From a checkpoint of a small transformer trained on Wikipedia: a variant of Muon for these matrices.
Each number is 128 + 32 x the weight over its row's rms, rounded and kept within 0 to 255. Layers, rows and columns count from 0. The size above them is the row's rms in percent of the matrix's.

# layer 12 MLP down (transposed), 640x160, rms 0.107, rows 385-484, columns 0-31
size [ 88  89  99 114 104  87  95  89  95 104  96  97 106  99 101  92 114 107 100  90 100 109 105  94 105 102  95 111  92  84 100  88 105 105 103 100 113  97 108 100  95  89  87 111 104  94 108  85 107 110  94 103 114  93 104 104 116  98  87  96  90 106  92 101 114 114  95  92  90 100 111  84  94  99 107  98 113 105 111 108  93  96  95 106  95 107 101 104  86  79 101 101 108 100  94  98  99  80  94 104]
[[185 105 118  78  96 147  78 154  71 112 144 146 110 117 122  69 206 128 109 118 116 254 115 151 170 123 106 124 161 200 153 152]
 [ 58 137 127 157 171 131 168 169 140 135 144 117 125 131  98 147 117 100  92 146 142 207 169  99 150 147 121 192 175 159 175 149]
 [ 23  81 171  97 120  87  78 110 128  34 138 110 118 150 127 148  32 211 128 178 194 134  80  84  81 169 122 135 133 113 151 138]
 [ 94 106 146 153  90 143 168 140 137 183 137 103  98  94 126 151 107 153 166 166  73 156 175 139 102  91 103 116 109 141  97 149]
 [126 138 177 103 118 128 133  98 122 148 127 140 111  91 114 116 119  66 126 146 192 113 108  95  78 117 139 119 171 133 122  78]
 [148 117 122 147 128 117 141 134 196 154  66 142  41 107 101  73 149 152 124 132 180 126 108 187  80 151 178 218 133 123 152 175]
 [160 126 147 142 148  24 170 114  74 121 115  93 139 104 123 162 127 146 122 151 112 194 177 117 144 108 134 122  99 116 125 151]
 [187 171 105 149 130 153 112  84 139 166 104  93  98 122 166 104 145  65 103 121 143 167 128 155 105  75 168  92 138 149 165  98]
 [115 126 171 178 114  93 132 144 143 155 124 108  95 118 170 100 102 170 136 181 120 197 127 179 103  87 142  69 143 142 126 100]
 [141  65 145 100 117 127 164 150  86 170 108 112 111 205 171 124 140 126 174 147 142 151 149  88  73 102  85 134 124 146  78 109]
 [ 96 165  67 111 164 136  80  71 108 164 114 134  94 142 107 138 143 114 142 107 114  84 166 106 167 125  83  92 138 113 125 158]
 [153 101 150 123 139 127 143 109 130 136 155 150  76 139  78 125  95  53 118 107 121  81 137 161 158 166  68 142 166 124 122 160]
 [148 122 112 132 179 178 146 189 123 125  55 105 167 135 140 140  62 154 123 120 185  97 110 118 154 105 111 130 133 140 114  91]
 [135 110  98 155 133 111  35 110  60 130  84 161  91  93  92 144 146 145 132  67 122 100 117 143  98 114 133 153 146 170 175  85]
 [132 104 130 108 108 154 137 109 119 103 141  98 165 209 115 110 149  82 145 195 151  36  90  93  76 158 120 115 108 141 164 161]
 [166 141 107 121 114 191 133 136 101 133 138 127 143  91 187 157 128 131 149 147 130 222 152 105 129  89 145 100 119  95 159  85]
 [158 108 104 160 123  99 121 155 129 123 188 167  98 124 109  97  94 182 109 137 119  97 157 141 127 140  73  89 139 124  61 124]
 [160 116 139  87  71 112 162  95 123 135 115 152 113 176  92 129 114  93 131  76 134  99 113 111 158 121 190 114 141 136 139 179]
 [150 129 127 114 103 104 127 114 133 121 123  62 127 230  69 170 153 118 118 122  53 163 184 128 138 133 111 126 118  84 128  86]
 [125 150 126 159  97 135 148 165 132  52 110 113 148 150 124  74 137 184  98 102  64 136  99 140 207 141  62 103 136 154 115 165]
 [117  70 112 151  60  92  64 154 175 127  86 146 121  83 145 137 131  96  94 129 120 150 132 108 121 143 101 124 134 160 160 133]
 [ 55 139 136 118 135 151 126 116 115 168 158 107 133  84 164 120 125 126 183 157 171 141 115 173  95 126 174 149 151 135 142  77]
 [156 111 150 130 131 132 145 156 174  99 144 121 120 156 106  95 142  82  95 147 190 116  48 117 114 113 161 146 173 170 154 112]
 [169 129 106 103 144 162 115  98 149 168 155 127 156 140 123 120 136 131 181  88 117  81  87 134 125 150 143 105 118 132 147  82]
 [120 175 109 135 156 146 136 141 131 181  55 167 148 107  65 185  90 182 146 135  92 115  96  99 142 165 106 103 123 148  95 189]
 [137  77 106  74 149 102 126 131 141  91 123  87 120 154 127  76  81  80 149 152 139 231 130 137  56  94 132 164 142 120 142 134]
 [114 109 131 139 139 124 150 123  84 137 134 118 159 143 173 134 113 124 117 188 172 139 131 157  77 165  50 123 132 168  95 153]
 [ 93 113 154 125 140  79 116 122 126 149 160 147  85 175 151 146 106  94  94  79  92  86 132 166 159 195 129  85  99  84 135 131]
 [127  95 115 185 129 124 108 165 196 115 146 188 104 164 114 163 157 121 168  99 126 133  91 118  94 183  97 113 148  99 121 114]
 [ 75 160 138 158 106 101 124  92 150 163 139  84 144 129  79  86 107 122  93  81 128 140  85 170 136 136 140 159 118 138 102 135]
 [147 124 119 101  91 113  84 162  88 137 116 193 131 120 171 119 137 146 128  98 107 100 139 125 142  49 111 121  76  83  47 140]
 [154  89 144 135  97  99 149 149 160 102 145 104  87 114 159  88 167 115 120  86 101 255 143 113 120 164 129  85 120  83 136 119]
 [138 129 140 117  98 107 129 120 149 167 157 147  75 147 157  89  80 131 112 122 128  98 138 125 134  64 115 164 129 149  52  96]
 [164  71  94 108 164 151 125 128 152 209 127 208  97 209  83 116 132 154 139 151  98 178 163  64  95 106 140 134  73 124 135 159]
 [109 136 154 154 143 114  81  96 108 183  56 108 112  84  86 125 150 123 112 187 114 123 125 133 165 146  93 121 163 130 156 116]
 [ 94 117 105 180 120 124 118 103 108 127 157 125 122 146 143 145 139 141 115 141 100 126 123 141 168 169 119 134 130  95 153 157]
 [161 175 112 104 136  72 155 136 138 123 144 159  99 120 167 143 120 185 116 129 156 134 109 186 106 180 169 137 147  93 130 150]
 [ 70 123 133 131 173 143 124 158  76 155 110 105 197 154 121 105 112 130 117 171  95  87 119 133 128 120 127 124 121 112 110 151]
 [122 163  87  53 160 140 124 117 152 149 104  92 138  84 124 176 120 120 162 136 115 107  84 129  61 141  99 123  99 121 104  99]
 [146 139 141 185  89 165 140 109 146 130  94 130  98 115 104 122 175 155 113 156 150 141  70  87 138 129  75  93  71 152 120 111]
 [117 152 157 129 167 138 131  74 112  98  92  96 106  72 190 111 181 165 191  88 158 167  70 120 112 126 134 118  91 149 151 108]
 [107 128 160 121 192  57 111 130 107 121 170 164 101  88 108 161  93 168 119 115 121   5  70 136 119 125 108 110 146 108 148 156]
 [125 137  92 130 154 150 117 118 180 159  26 137 129  84 191 113  90 115 148 128 171 137 166 106 190 104 137  67 152 156 169 115]
 [ 79 125  60 146 109 117 174 123 130 174 173 164 139 148 147  66 101 132 121 184  99 119 100 119 134 140 170 106  90 191 131 121]
 [144  98  84 125 101 116 150 171 159 131 164 136 122 166 133 119  56 172  54  97 160 171 109 175 156 157 136 133 170 107 115 116]
 [163 141 130 122 105 156  72 147 168 130  89 174 112  91  85 146 119 184 140  10  80 200 158 158 167 145 167 141 140 129 151 122]
 [196  92  94 173 131 168 131 144 121  62 129 125 108 106 112 103 164 114 175 131 116  71 114 131 140 161 124  88 146 109 154 175]
 [191 112 125 129 140 211  90 124 146 153 137 119 118 158 129 137 171 153 115 160 141 219 143  87 108 145 102 129  96 130 113 128]
 [100 130 137 125 134  82 117 154  58 138 132 118 160 141 102  90  89 126 115 146 161 173 141 106 151 144 167 143 155 121 167 187]
 [188 103 130 129  98 140 150 132 109  95  51 113  97 146 207 139 171 140 130 135 104 137 120 134  66 145  80 120 137 175 100  85]
 [ 68 168 196 119  50 133 149 120 174  84 102  54 135 176 136 162 132 135  89 131 155  78 119 176 139 120  82 102 142 110 111 203]
 [104 145  71 138 121 143 112 151  69 110 130  86 147 146 135 140 132  92  67 181 128 172 105 143 125 180 136 103  77 102 155  95]
 [108  98 135 109 113 115 142  85  98 130 148 147 144 107 104 176 133 133  69 121 128 171 110 115 135 141 171 135 159 125 125  84]
 [122 129 140 145  92  61 162 109  83 104 128 141  86  68 143 125  72 158 138 150 151  22 158 118 165  91 123 147 100 109 195 130]
 [153  86 136 196 168 111 148 140 167 151 135 145 145 133  64 105 103 118 101 151 147 128 176 109 127  69 103 149 163 141 126 136]
 [ 65 133 114 183 115 103 118 147  94 109  83 100 181 144 146 122 140 149 118 182 194  77 114 195 150 114 154 157  89 159  88 131]
 [132 135 151 141 101 161 140 139 145 135 150 140 142  99  83 122 118 111 137 109  71 149 146  98 153 108  95 119  77  79  97  80]
 [122 210 137 128 144 129 144 164 152 137 147 155 117  93 190 108 130 137 145 170  75  88 138 134  95 192 123 102 122  58 158 153]
 [121  55 115 107 155  76  96 119 127 122  75 159  99 136 136  88 115 168 152 173 146 203 144 129 149 121 127 150  80 148 109 117]
 [137 117  91 142 133 147 137 133 132 125 133 147  48 179 154 145 152 141 114  89 150 151 104 139 179 164 143 116 144  84 148 112]
 [116 137 128 138  90 119 100 100 165 156 148 141  76 105 160 188 105 236  88  89 137 224 128 151 152 132 109 152  86 115 149 127]
 [127  63  84 124 150 104 116 138 108 155 167 126 183 123 156 104 100 167 157 143 115 100 132 133 132 121 180  97  78 127 165 128]
 [139 142 162 151 103 104 178 130 144 106  50 140 110 161 164 170 195 118 201 155 115 230 136  97 145 176 107  99 119 188 128 114]
 [ 87 141 119 132 159  77  81 167 126 115  34  73 150  97 153 154 130 144 135  80  74 115 143 126 148 147 139 125 108 126 112 123]
 [ 99 101 100 126 120  92 151 172  96 154  88 174 128 106  87  92 152 124 138 109 160 138 178 137  68 117 157 135 107 115  95  97]
 [ 73 188  73 133 166 142 161 165 128 145 112 127 142 107 109 146 141 159 130 118 130 129 144 104 135  81  73  83 138  97 181 156]
 [104 145 145 155  72 118 145 149 143 151  91 145 131 172 127 125 127 133 116 140 126  88 195 117  90 102 143 123  84  99  77 153]
 [ 93 128 127 169 179 118 156  77 149 154  86 114 126 151  90 136 112 132 111 114 117 133 110 210 145 132 149 152  96 115 147 148]
 [184 128 129 100 127 105  51 160  88  79 158 187 137 151 144 126 125 129 114 137 155 150 184 156 152 138 182 137 134  45 130 101]
 [114  95 118  98 155 133 117 109 160 191 127 110 130 158  95 106 104 145 118 205 133 149 178  85 139 170 142 122 121 153 120 160]
 [131 146 176 186 121 159 109 130 164  83  98 168 119 116 103 162  80 113 127  94 103 156  97 106 129 190 186 145 106 190 104 112]
 [148 107 141 147 104 134 128 175 122 149 137 131 148 192 143 121  96 102 171 104 167 148 173 185 101 158  66  59 161 120 171 116]
 [216  97 146 157 102 110 139  93  99 145 122  89 161  79 117 113 182 143 134 101 158 173 149 117  68 139 154  82 102 157 141 151]
 [155 134 138 171 128 117 153  88 131 121 122  87 152 114 125 105 148 152 206  95 117  31 182 120 106 110 146 156  94 142 123 144]
 [ 93 122 134  52 176 123  80  43 116 114 172 115 109 132 113 156 144 108 177 132 139  64 128  97 187 104 191  69 107 121 163 122]
 [ 71 140 150 150 114 149  88 128 146 165 115 126 168 143  87 127 127 113  75 188 162  71 159 134 135  80 151  83 118 189 110 116]
 [ 83  94  96 132 162 169 117 135 101  99 112 166  88 107 115 125  65 111  99 125 184 167 106 112 129  61  98 111 136 164 127  79]
 [161 150 102 141 164  79 147  97 150 123  78 106 220 118 160 120 134 114 135 169 123 131 140  83 127 127  96 139 108  93  93 138]
 [199 167 108 128 192 132 132 103 110 131 194 145 173 165 136 126  84 107 106 195 112  18  64 167 102 123 101  85 136 125 154 117]
 [138 150 131 139 152 130 131 100 108 123 142 212 125 185 111 126  82  98  91  96 166  80 151 136 110 101 142 171 140  63 119 135]
 [128 144 110 149  86 168  66 162 136 139 127 114 170 147  84 102  71 130 113  86 167 167 170 128 135 107 100 184 199  99 137 100]
 [ 95 108 180 151  68 149 140 109 111 149 107  72 174 167 163 151 141 128 140 137 210 136 169 121 170  56 123 122 111 118 156 155]
 [147 123 122 152  93 154 141 106 110 154 106 127  95 171  80 160 101  57 170 178  87  90 175 149 184 122 122 162 181 137 156  74]
 [153 178 150 193 110  93 101 159 113 110 114 123 164 103  92 145 117  94 135  88 152 115 176  61 103 132 109 100 174 146  81  58]
 [136 106 128  83  90 101  94 133 145  96 138 111 170 133 106  97 113 155  51 150 148 148  78 187 133 143 108 124 198  97 148 101]
 [162  75 108 159 118  54  58 140  62 152 129 135 135 154 152 146 101 157 138  93  98 109 163 157 156 178 155 135 188 162  40  90]
 [151 168  98 134 152 121 136  94 127 124 127 156 203 168 155  98 125 104 163 113 105 203 117 133 101 101 173 110 178 138 134 123]
 [138 129 167 147 133 171  63 212 130 112 141 106 151 137 126  90 124 115 131 107 114 181 165 105 149 103 167  92 168 172 127 108]
 [196 156  92 106 144 118  53 134 120 116  86 132 175 140  91  96 161 113 158 151 106 177 111 184 121 105  80 168 157 120 136 116]
 [102  98 113 162  85 163 138 168 159  91 141 145 144  78 151  95 110 124 146 136 143  46 112  97 108 137 152 133 119 131 139 147]
 [139 109 100 130 167 103  83  78 128 156 119 104 124  84 138 137  92 153  65  81 146 109 152 141 183 131 192 193 125 131 112 144]
 [169 113  85  40 157  98 148 125 189 115 124  65 110 125 150  64 106 174  63 153 133 139 134 142 204 147  96 118  68 151 123 143]
 [134 168 153 122  87 105 122  76  99 147 107 140 117 132 135 181 137 110 149 110  76  78 135 134 101  97 118  79 162  89 159 149]
 [114 129 171 115 157  76 204 100 123 173 115 149  71 192 177 111 115 151 168 150  99  86 132  77 154 145  84 134  99 131 147 131]
 [145 150 101 151 116 145 138 142 159  86 108 104 105 157 129 161 158 138 127 110 107 150 108 145 148 147 108  67 185 159 160  84]
 [144 145 136 167 119 110 111 117 120  94 105 172 148 102 117 127  91 158 110 140 111 177 126 187 145 142 112 129 171 125 170  92]
 [104 138  89 138 148 154 157 138 153 127  92 132 132 144 120 182 113  91  90  86 157 190  79 182 208 158 142 130 114 126 145 100]
 [ 91  71 114 125 103 172 122 152 111 137 133 129 101 130 132 162 161 148 130  96  55 252 115  95 151 154 124  89 190 141 115  89]
 [ 97 147 128 125 137 103 106 124  95  81 144  88 157  93 111 192 108 103 148 119 156  51 122 132 124 160 176 113 126  96 150 164]
 [ 88 119 141 151 187 161 145 104 134 191 138 183 187 131 122 110 154 166 172  96  76  28 121 156 143  85 147 121 175  70 151 171]]
# layer 12 MLP up, 640x160, rms 0.109, rows 386-485, columns 0-31
size [ 86 105 108 111  93 100  96 100  94  95  96 102 100 100  93 106 104 101  92  97 110 100  86 104 101  92 107  91  94  98  86 100 107 107 101 108  96 103  96  96 109  89 105 102  94 107  89 104 102  95 100 106  99 103 105 113  99  88  93 103 104 101  98 112 112  91  95  93 101 109  84  96  98 107 101 105  95 104 108  92  96  91 107  93  95 100  99  85 100  98  97 104  96  97  95  89  85 104  98  92]
[[139  93 147 116 136 130  92 100 136 124 147 142  72 154  92  84 123 139 111 100 100 167 130 165 146  48 151  66 112 142 174 117]
 [143 111  86 133 167 171 151  80 136 125  76 120  83 132 119 106 149 113  82 106 167 123 148 143 122  95  86 136  58 140 169 185]
 [145 120 172 142 151 186 136 148 112 155  95 123 135 120 164 186 161 120 137  58  91 127 101 175 157 115 130  63 109 139 140 146]
 [147 131 153 175  96 114 143 140 148 116 145 100 136 119 133 157 177  93 133 166 128 125 161  62 138  90 190 182 107 157 105  69]
 [189 119 119  86 134 162 123 132 201 143 123 159 171  95 136 121 116 138 124 112 138  96 122 148 142 116 137  76 139 152 159 171]
 [145 114 189 189 139 110  93  98 168 104 158 114  96 152 137 145 130 112 104  98 130  73  59 150 151 193 114 112 116 101 138 118]
 [142 114  84 149 150 168 114  96 177 135 142 133 188 131 158  93  87 101  91  91 127 121 124 167 161 213 142  98 123 136  85 175]
 [164 117 133 157 105 143 107 138 130 148  39 177  89  92 135 129 148 155  66 172 150 167 149 137  94 185 137 163 112 106 158 105]
 [177 112 136 108  86 115 171 139 170 178 151 119 123  65 131 126  82  75 174 135 193 157 111 151 192  88 141 148 148 166 136 161]
 [138  89 114  94 115 147 144 172 111 154 109 140 203 161 158 171 140 159  71 103 112  86 142 131 115  91  90 200 114 143 166 124]
 [198 106 139 124 128 133  45 107  79 188 159 138 123 116  86 102 103  85 105  89 139 109 154 104 118 101  94 104 130 191  96 101]
 [128 140 130  95 159 137 101 214 153 179 168 173 186  75 152 119 132 159 138 168 120 102 150 116 145 149 161 106 135 136 106  91]
 [141 162 185 112  77 144 134 172 183 181 109 112 128 104 161 163 128 168 139 134 141 139  96 127 142 119 131 122  80 163 149 142]
 [136 118 127  98  60 117 154 163 102 138 127 155  77 179 151  91  97 115  85 187 142 152 102 102 106 146 162 103 107  73 159  97]
 [ 96 224 110 144 174  82 116 160  76 172 130 110 151  99 140 153  80 203 150 228 152 135 104 107 122 155 132  83 110 130 156 129]
 [149 132  86 129 125  85 101 176 124 183  90 110 144 129 159  67 131 120 162 118 137 120 105 127 158 108 137 128 138 131 152 194]
 [119 120  66 104 156 131  59  83 104 111  59 117 109  89  72 149  90 152 169 120  89  56 101 127 136 156 162 133 154 123 148 116]
 [143 137 143 115 154 125 106 117 148 131 166 135 167 161  95 172 102 163 124 133  79 174 114 139 104 158 167 113 106 100  31 130]
 [122 109 172 118 113 134  83 145 174 184 139 175 107  78 167 134  97 129 101 143 129 139 155  96 153 188 131 145 147 137 190  85]
 [160 141  84 157 154 160 129  81  72 105 135 131 117 155 177 118 141 111 148  99  71 147 171 139 174  82 146 128  69 146  88  85]
 [186 190 142  93 112 117 144 130 150 129 186  96 128 132 126 157 131 156 125  83 156  63 130 167 159  78 107 101 130 150 202 152]
 [114 146  91 100 137 138 143 118 196 112 135 135 165 132  59 116 165 140 135  99 173 148 174  61  78 123  97 179 129 157 105 138]
 [165  80 148 120  65 199 142 130 178 108 137 136 129  92 118 149  89 166 116 140 125 146  91 143 145 126 152 103 126 108 135 105]
 [103  90  78 171 173 126 123 146 112 162 106 173  55 123 154 118 116 146 104 199  95  57 133  85 190 122 142 163 115 120 137 105]
 [135 102 156 162  91 111 180 107  87 120 126  95 123 155 113  98 132 151 100  92 133 132 146  62 101 118 162 174  79 139 123 109]
 [140 199 114 120 160 180 171 108 159  88 170 130 141 131 125 152 174 162 109 160 122 138 152 163 125  95  74  52 139  88 194 145]
 [183 136 120 108 114 103 183 136 148 115 154 150  94 106 155 105 169 121 142 116 160 135 113 178 180 126 120 106 118 147 132 116]
 [ 73 148 102  91  73 118 191  64 111  99 135 133  96 157 142  85 108 169 153 151 172 118 134 173 113 166 137 148 139 118 103 167]
 [133 199 100 123 122 149  78 182  97 138 114 126  76 122 114 172 140 183  64 165 112 146 132 105 125  73 131  68 141 103 136 103]
 [145 165  59  76 108 109 154  83 131 135 117 155 167 138 161  89 175 134 123 111 114 117  98 134 116 123 104  95  75 119  97  84]
 [104 137 128  99 103 167 100 162 102 164 148 123 132 178  78 129 180 136 127 147 101 167 119  65 148 123  93 170 158 111 188 102]
 [121 107 109  96 133 146 129 155 129 106 117 134 166  85  88 111 140  92 111 182 178 126  40 133 130 132 105  85 122 160 114 160]
 [134  88 115 122 143 165  96 104 129 120  85 124  96 127 155  96 161 159 100 106 130  71 125 173  67 105 163 166 108 142 136 152]
 [149 113 148 137  94  95 130 105 116 127 138  44  81 119 125 107 183 151 141 134 142 120 196  89 149 149 154  68 149 160 139 238]
 [130 162 106 178 157  89 148 135 128 108  80  45 117 155  70 107  67 126  99 147 145 182 129 111 118 100 146 120 145 113  54 109]
 [147 162 132  86  65 109 140 109  74  97 114 118 112 123 161 135 159 126  81 126 130 113 166 131 143  93 129  61 138  83 163 216]
 [168  96  47 119  98  60 140 147 111 147 111 123 124 148 176 123 138 131 125 126 143 123 120  99  94 117 119 125 121 144 158 127]
 [104 222 123 157 178 161 152 117 139 123  68 145 156  89 125 125 121 111 193 104 122 120 114 112 105 106 150 123 142 168 108 135]
 [107 145 101  91 142 113 166  99 114 107 101 148 117 139 139 103 140  61 145 145 109 140 182 148 133 103 183  68  40  97  95 151]
 [148 114  77 123 103 114  79 119 143 159  33 151 125 136 165 170 109  75 137 126 102 183 150 120  97 102 143  98 115 129 107 152]
 [ 96 167 151 130 142 139 128 123 144 104 139 140 102 139  82 167 132 137  81 142 169  83 117 132  98 118  69 149  85 168 136 105]
 [ 97 140 129 135 179 112  74  87 115 117 131 151 192 164 194 136  80  67  71 113 132 141  83 148 154 107 110 167 111 138 162  91]
 [164 138 131 153 155 134 119 167 173 132  81 186 142  78 145 171 187 108 210 116  96  71 157 177 114 155  90 155 117 139 126 144]
 [ 88 127  70 110  99 147 105 171 183 161 105 121  99 112 158 161  90 166 141 135 102 180  82  79 102 162 130 142 141  99  92 152]
 [ 69 125 106 102 157  94 142 112 105 103 130  75  91 101 174  80 135 169 116 173 147 164 127  87 147  87 175  85  99 115  86  90]
 [174 121 149 173 143 110 151  93 120 113 120  77 134 140  99 144 101 177 108  92 136 170 174  63 140 152 189 136 130 128 113 114]
 [146 120 124 119 156  68 156 117 159 127 166 126 147 150  68  82 107 156 115  98 173 141 109 148  98 116  98 151  98  53 118 107]
 [122  85  74 118  55 140 106 109 117 113  98  88 163 154  81 161 149 120 109  98 154 126  60 132 140 134  78 130  38 111 142 119]
 [124 109 148 125 168 146 151 191 136 174 122 136 131 131 101 121 104 108 125 187 106  87 132 126 113 160 200 171 117 135 116 160]
 [126 119  45 181 116 127 153 135 148 151 134 118  88 102 194 123  88  82 108 138 139 176   1 123 117  86 109  69 120  91 170 117]
 [133 131 153  92 111  89  83  65 158 122 130  69 125 144 166 166 182  95 131  88 147 107 166 134 117 137 128  91 183 164 137 129]
 [125 128 158 136  64 152 105  93 144 131 160 140 146 118 221 157 130 133 139 153 169 100 111 112 145 102  91 125 136  79 155 137]
 [216 154  98  88 111 132  75 189 208 130 101 135 141 143 128 130 109 168 149 114 125 102 125 153 123  69 117 123 113  89 132 183]
 [142 105  55 158 100 141 100 116 128 135 173 107 102 111 147 116  50 174 128 170 129  80 162  75 152 131 165  91 123 111  58 137]
 [ 96 153 146 118 116  77 130 141 125 143 105 161 115 162 121 151 124 116 204 174  95 108 166 170 157 118 145 137   0  90  87 155]
 [162 154 111 163  70 141 121 162  65 118 124 112 165 118 114  91 124 104 127 128 138 100 212 113 130 128  81 139 142 101 135 148]
 [108 126 102 116 160 158 124 182 184 104 110 145  81 117 148 104 149  49 174 106 136 106  86 149  82 127 118  86  66  69 152  88]
 [106 121 161 138 111  71 104 159 194 126 138 149 104  59 145 129 117 114 127  99 112  86  86 128 117 154 125 116 121  97 130 170]
 [114 116 135  94 167 110  89 112 129 142 107  65 130 145 120 162 166 139 154 127  96 145  33 113 159  95  90 160  87 138 136 133]
 [136 164 118  82 123 159  79  85 115 130 162  90 174  68  94 109 139 143  88 147 122 157 123 164 154 176 167 105 135 138 132 116]
 [135 110 133 162 163  64 124  88 140 158  63 163 116 162  97 144  92 109 141 118 121  61 123 144  92 156 120  90 157 131 127 199]
 [111 161  76 120 100 168 114 203  85  46 122  81 145 188 153 186 152  77 127 123  88 177 172 123 135 113 119 187 157 167 108 116]
 [126  66 121  71 139 153 113 136 163 160  96 128  92 145 185 147 152  97 102 158  96 139  95  81 117 135 107 137 114 129 119 125]
 [ 74  89 128 135 156 153 107 110 130 152  94 138 189 169  86 131 224 132 101 152  72  90 129 106 117 151 108 135  93 173  84 144]
 [136 158 118 130 108  84  43 132 168 134 153 134 157 140 131 127 100 106 142 122 115 108 155   0 134 123 150  63 117 128 129 120]
 [144 140 118 129 161 151 125 150 102 180 135  77  94 114 151 154  67 119 100  80 107 112 146 108 139 141 122  98  62 140 121 131]
 [ 97 143 110  99 122 181 151  69 137 125 102 200 154 139 177 191  84 112 116 150  90 127 138 169 150 124 146  97 113 127 181 193]
 [122 126 102 171 107  93  77  74 161 150  82 126  73 178 117 139 196 154 132 161  76 111 170 134 100  86 134 150 192 139 150 154]
 [139 242 116 126 114 106 103  84 130 128 143 144  50 143 127 115 152 115 111  86  98 116 118  98 129 137 157 116 179 171 149 149]
 [ 97  74  66  98 127 118 110 152 139 131 103 154 129 104 153 142 123 130  93 146 119  70  79 135 110 148 115  90 177  90 155 171]
 [100 117 151 139 140 108  90 150 143  80 120 140 154 155 119 179  87 178  88 108 127 147 118 133 128 113 118 186 103 113 138 103]
 [160 169 156 102  90 155  87 112 125 178 172 143 111 177 142 100 151 152  95 153  46 120 104 126 118 151 156 164 172 103 164  89]
 [ 80  70 181  82 122 129 106  96 147 138 153 146 175 148 108 109 113 144 109 118 147  94 112 148 132 121  86 125 166  29 138  94]
 [129 134 161 116  95  87 199 146 141  99 130 135 127 157 163 161  76  90 150 119 156  83 177 133 161 114 149 127 172  59 100 194]
 [153 114 106 147 159 132 109 129 132 179  79 112 130 138 150 132  80 138 113  65 114  87 157 112  61 154 132 137  83 111 116 170]
 [127 110 149 104 113  95 143  84 142 108 135 165 140 123 147 126 100 149 134 176 130  83 108 170 163 127 164  76  88 159 101 148]
 [ 88 104 131  79 154 144 148 165 121 130 111 142 112 129 166 113  64 155  61 154 138 123 112 153 137 110 101 129 158  90 154 130]
 [119  85 159 125 167 137  96 110 123 114 119 134  69 165 182  81 101 121 121  99 155 176 136 144 181 101 116 145 184 102  86 105]
 [184 119 115  89 128  99 121 198 147 125 123  62 147 139 174 139  80  79 153 127  94 134 124  56 208 124  93 152 138 125 112 141]
 [171  90 153 113 109  95 143 158 112 115 150 134 131 171 166  87 152  85 129 147 175 107 164 120 156 115 190 139 128 146  92 152]
 [143 139 115  73 160 127  57 114 109 136 132 107 118 102 196 117 192 183 113 111  50 108 140 166 134 130 122 126  83 130 160 113]
 [153 100 149  91 108 179  84 177 148 110 138 112 115 105 112 128  95 111 101 165 203 179 136  94 113 111 118 101 147 163 122 150]
 [ 95 154 111 150 105 173 110 164 144 114 136 171 130 198 121 135 123 109  74 107 167 110 138 121 157 180 100 112 131  86  95 172]
 [119 103 104 127 111 107 183 105 197 115 135 115 137  83 205  92  87 136 114 174 118  97 150 170 140 138 128  76 154 140 142 114]
 [110 149  54 116 101 144 131  94 168  91  49 154 127 159 137 147 112 150  71  82 126 125 122 133  98 145 155 119 119 102 137  98]
 [140 132 119 174  69 109 112  89 185 176  79  94 103  91  86 196  89  39 137  83 200 135 148 138 121 161 104  94 143 153 148 110]
 [ 98 108  98 124  84  69 148 120 126  94 108 137 161  96 153 144 153  86 137 164 188 149 172 126 182 119 103 102 150 126 162 148]
 [115 106 138 133 121 170 151 144 180  83 154 119 100  98 110 130 117 164 161 100  60  74 129 110 129 143 131 159  78 121 126 116]
 [124 100  85 114 149 117  88 161 126  42 128 149  94 160 113 178 136  89  92 144  98 167 148 134 154 111 105 127  88 153 111 165]
 [149  81 124 150 193 115  97 141 169  75 100 119 150 142 101 109 134 107 149 126 152 185 141 161 132 173 107 106 136 199 117 115]
 [217 148 168 156 108 185 165 158 122 109 151 153 171 177  90  90 121 135 148 140 122 105 145 119 166 120 140 130 145  93  85 169]
 [129  72 109 114 138 124 106 147 143  95 101 175  95 161 142 154 126 102 120 147 138 190  91 154 121 171  93 142  49 176  87 114]
 [ 80 104 180  85 150 119 161 164 115 151 129 174 131 129 132 110 151 110  96 123 149 134 128  94 141 115 115 168 103 109 147 139]
 [104 140 111 115 111 156 137  82  88 130 123 113 115 168  42 196 136 122 124 167 124  77 127 148 158 117 160 175  94  67 174 123]
 [124 143  89  64  72 145  66  94 103  98 132 140 105 183 133 179 132 117  98  95 157 141 122 134 154 165 132 110  66 133 166 110]
 [168 126 128 102  70  81  91 154 159 124 107  96 109 153 141 195  97 101 156 150 100 136 126 115 105 165 135  64 170 167 151 104]
 [120 154 134 107 151 112  74 134 114 132 132 125 153  64 132 148 193 129 120 166 101 176 162 161 165 128 142 136 137 144 145 122]
 [180 155 120 110 108  81 109 142  94 124 127  69 178 151 130  72 119 111 125 114  95 165 181 122 116 215  70 192  79 108 108 122]
 [ 96 167 131 111 168 102 172 122  74 129 157 175 106  77  82  90 169 116  73 177 122  54  86   8 131 155 120 138 126 144 110 115]
 [141 140 115 185 124 171 159 131 105  98 131 171 113  86 107  71 128 192 153 153 160 114  86 119 114 109 112 122 128 110  94  79]]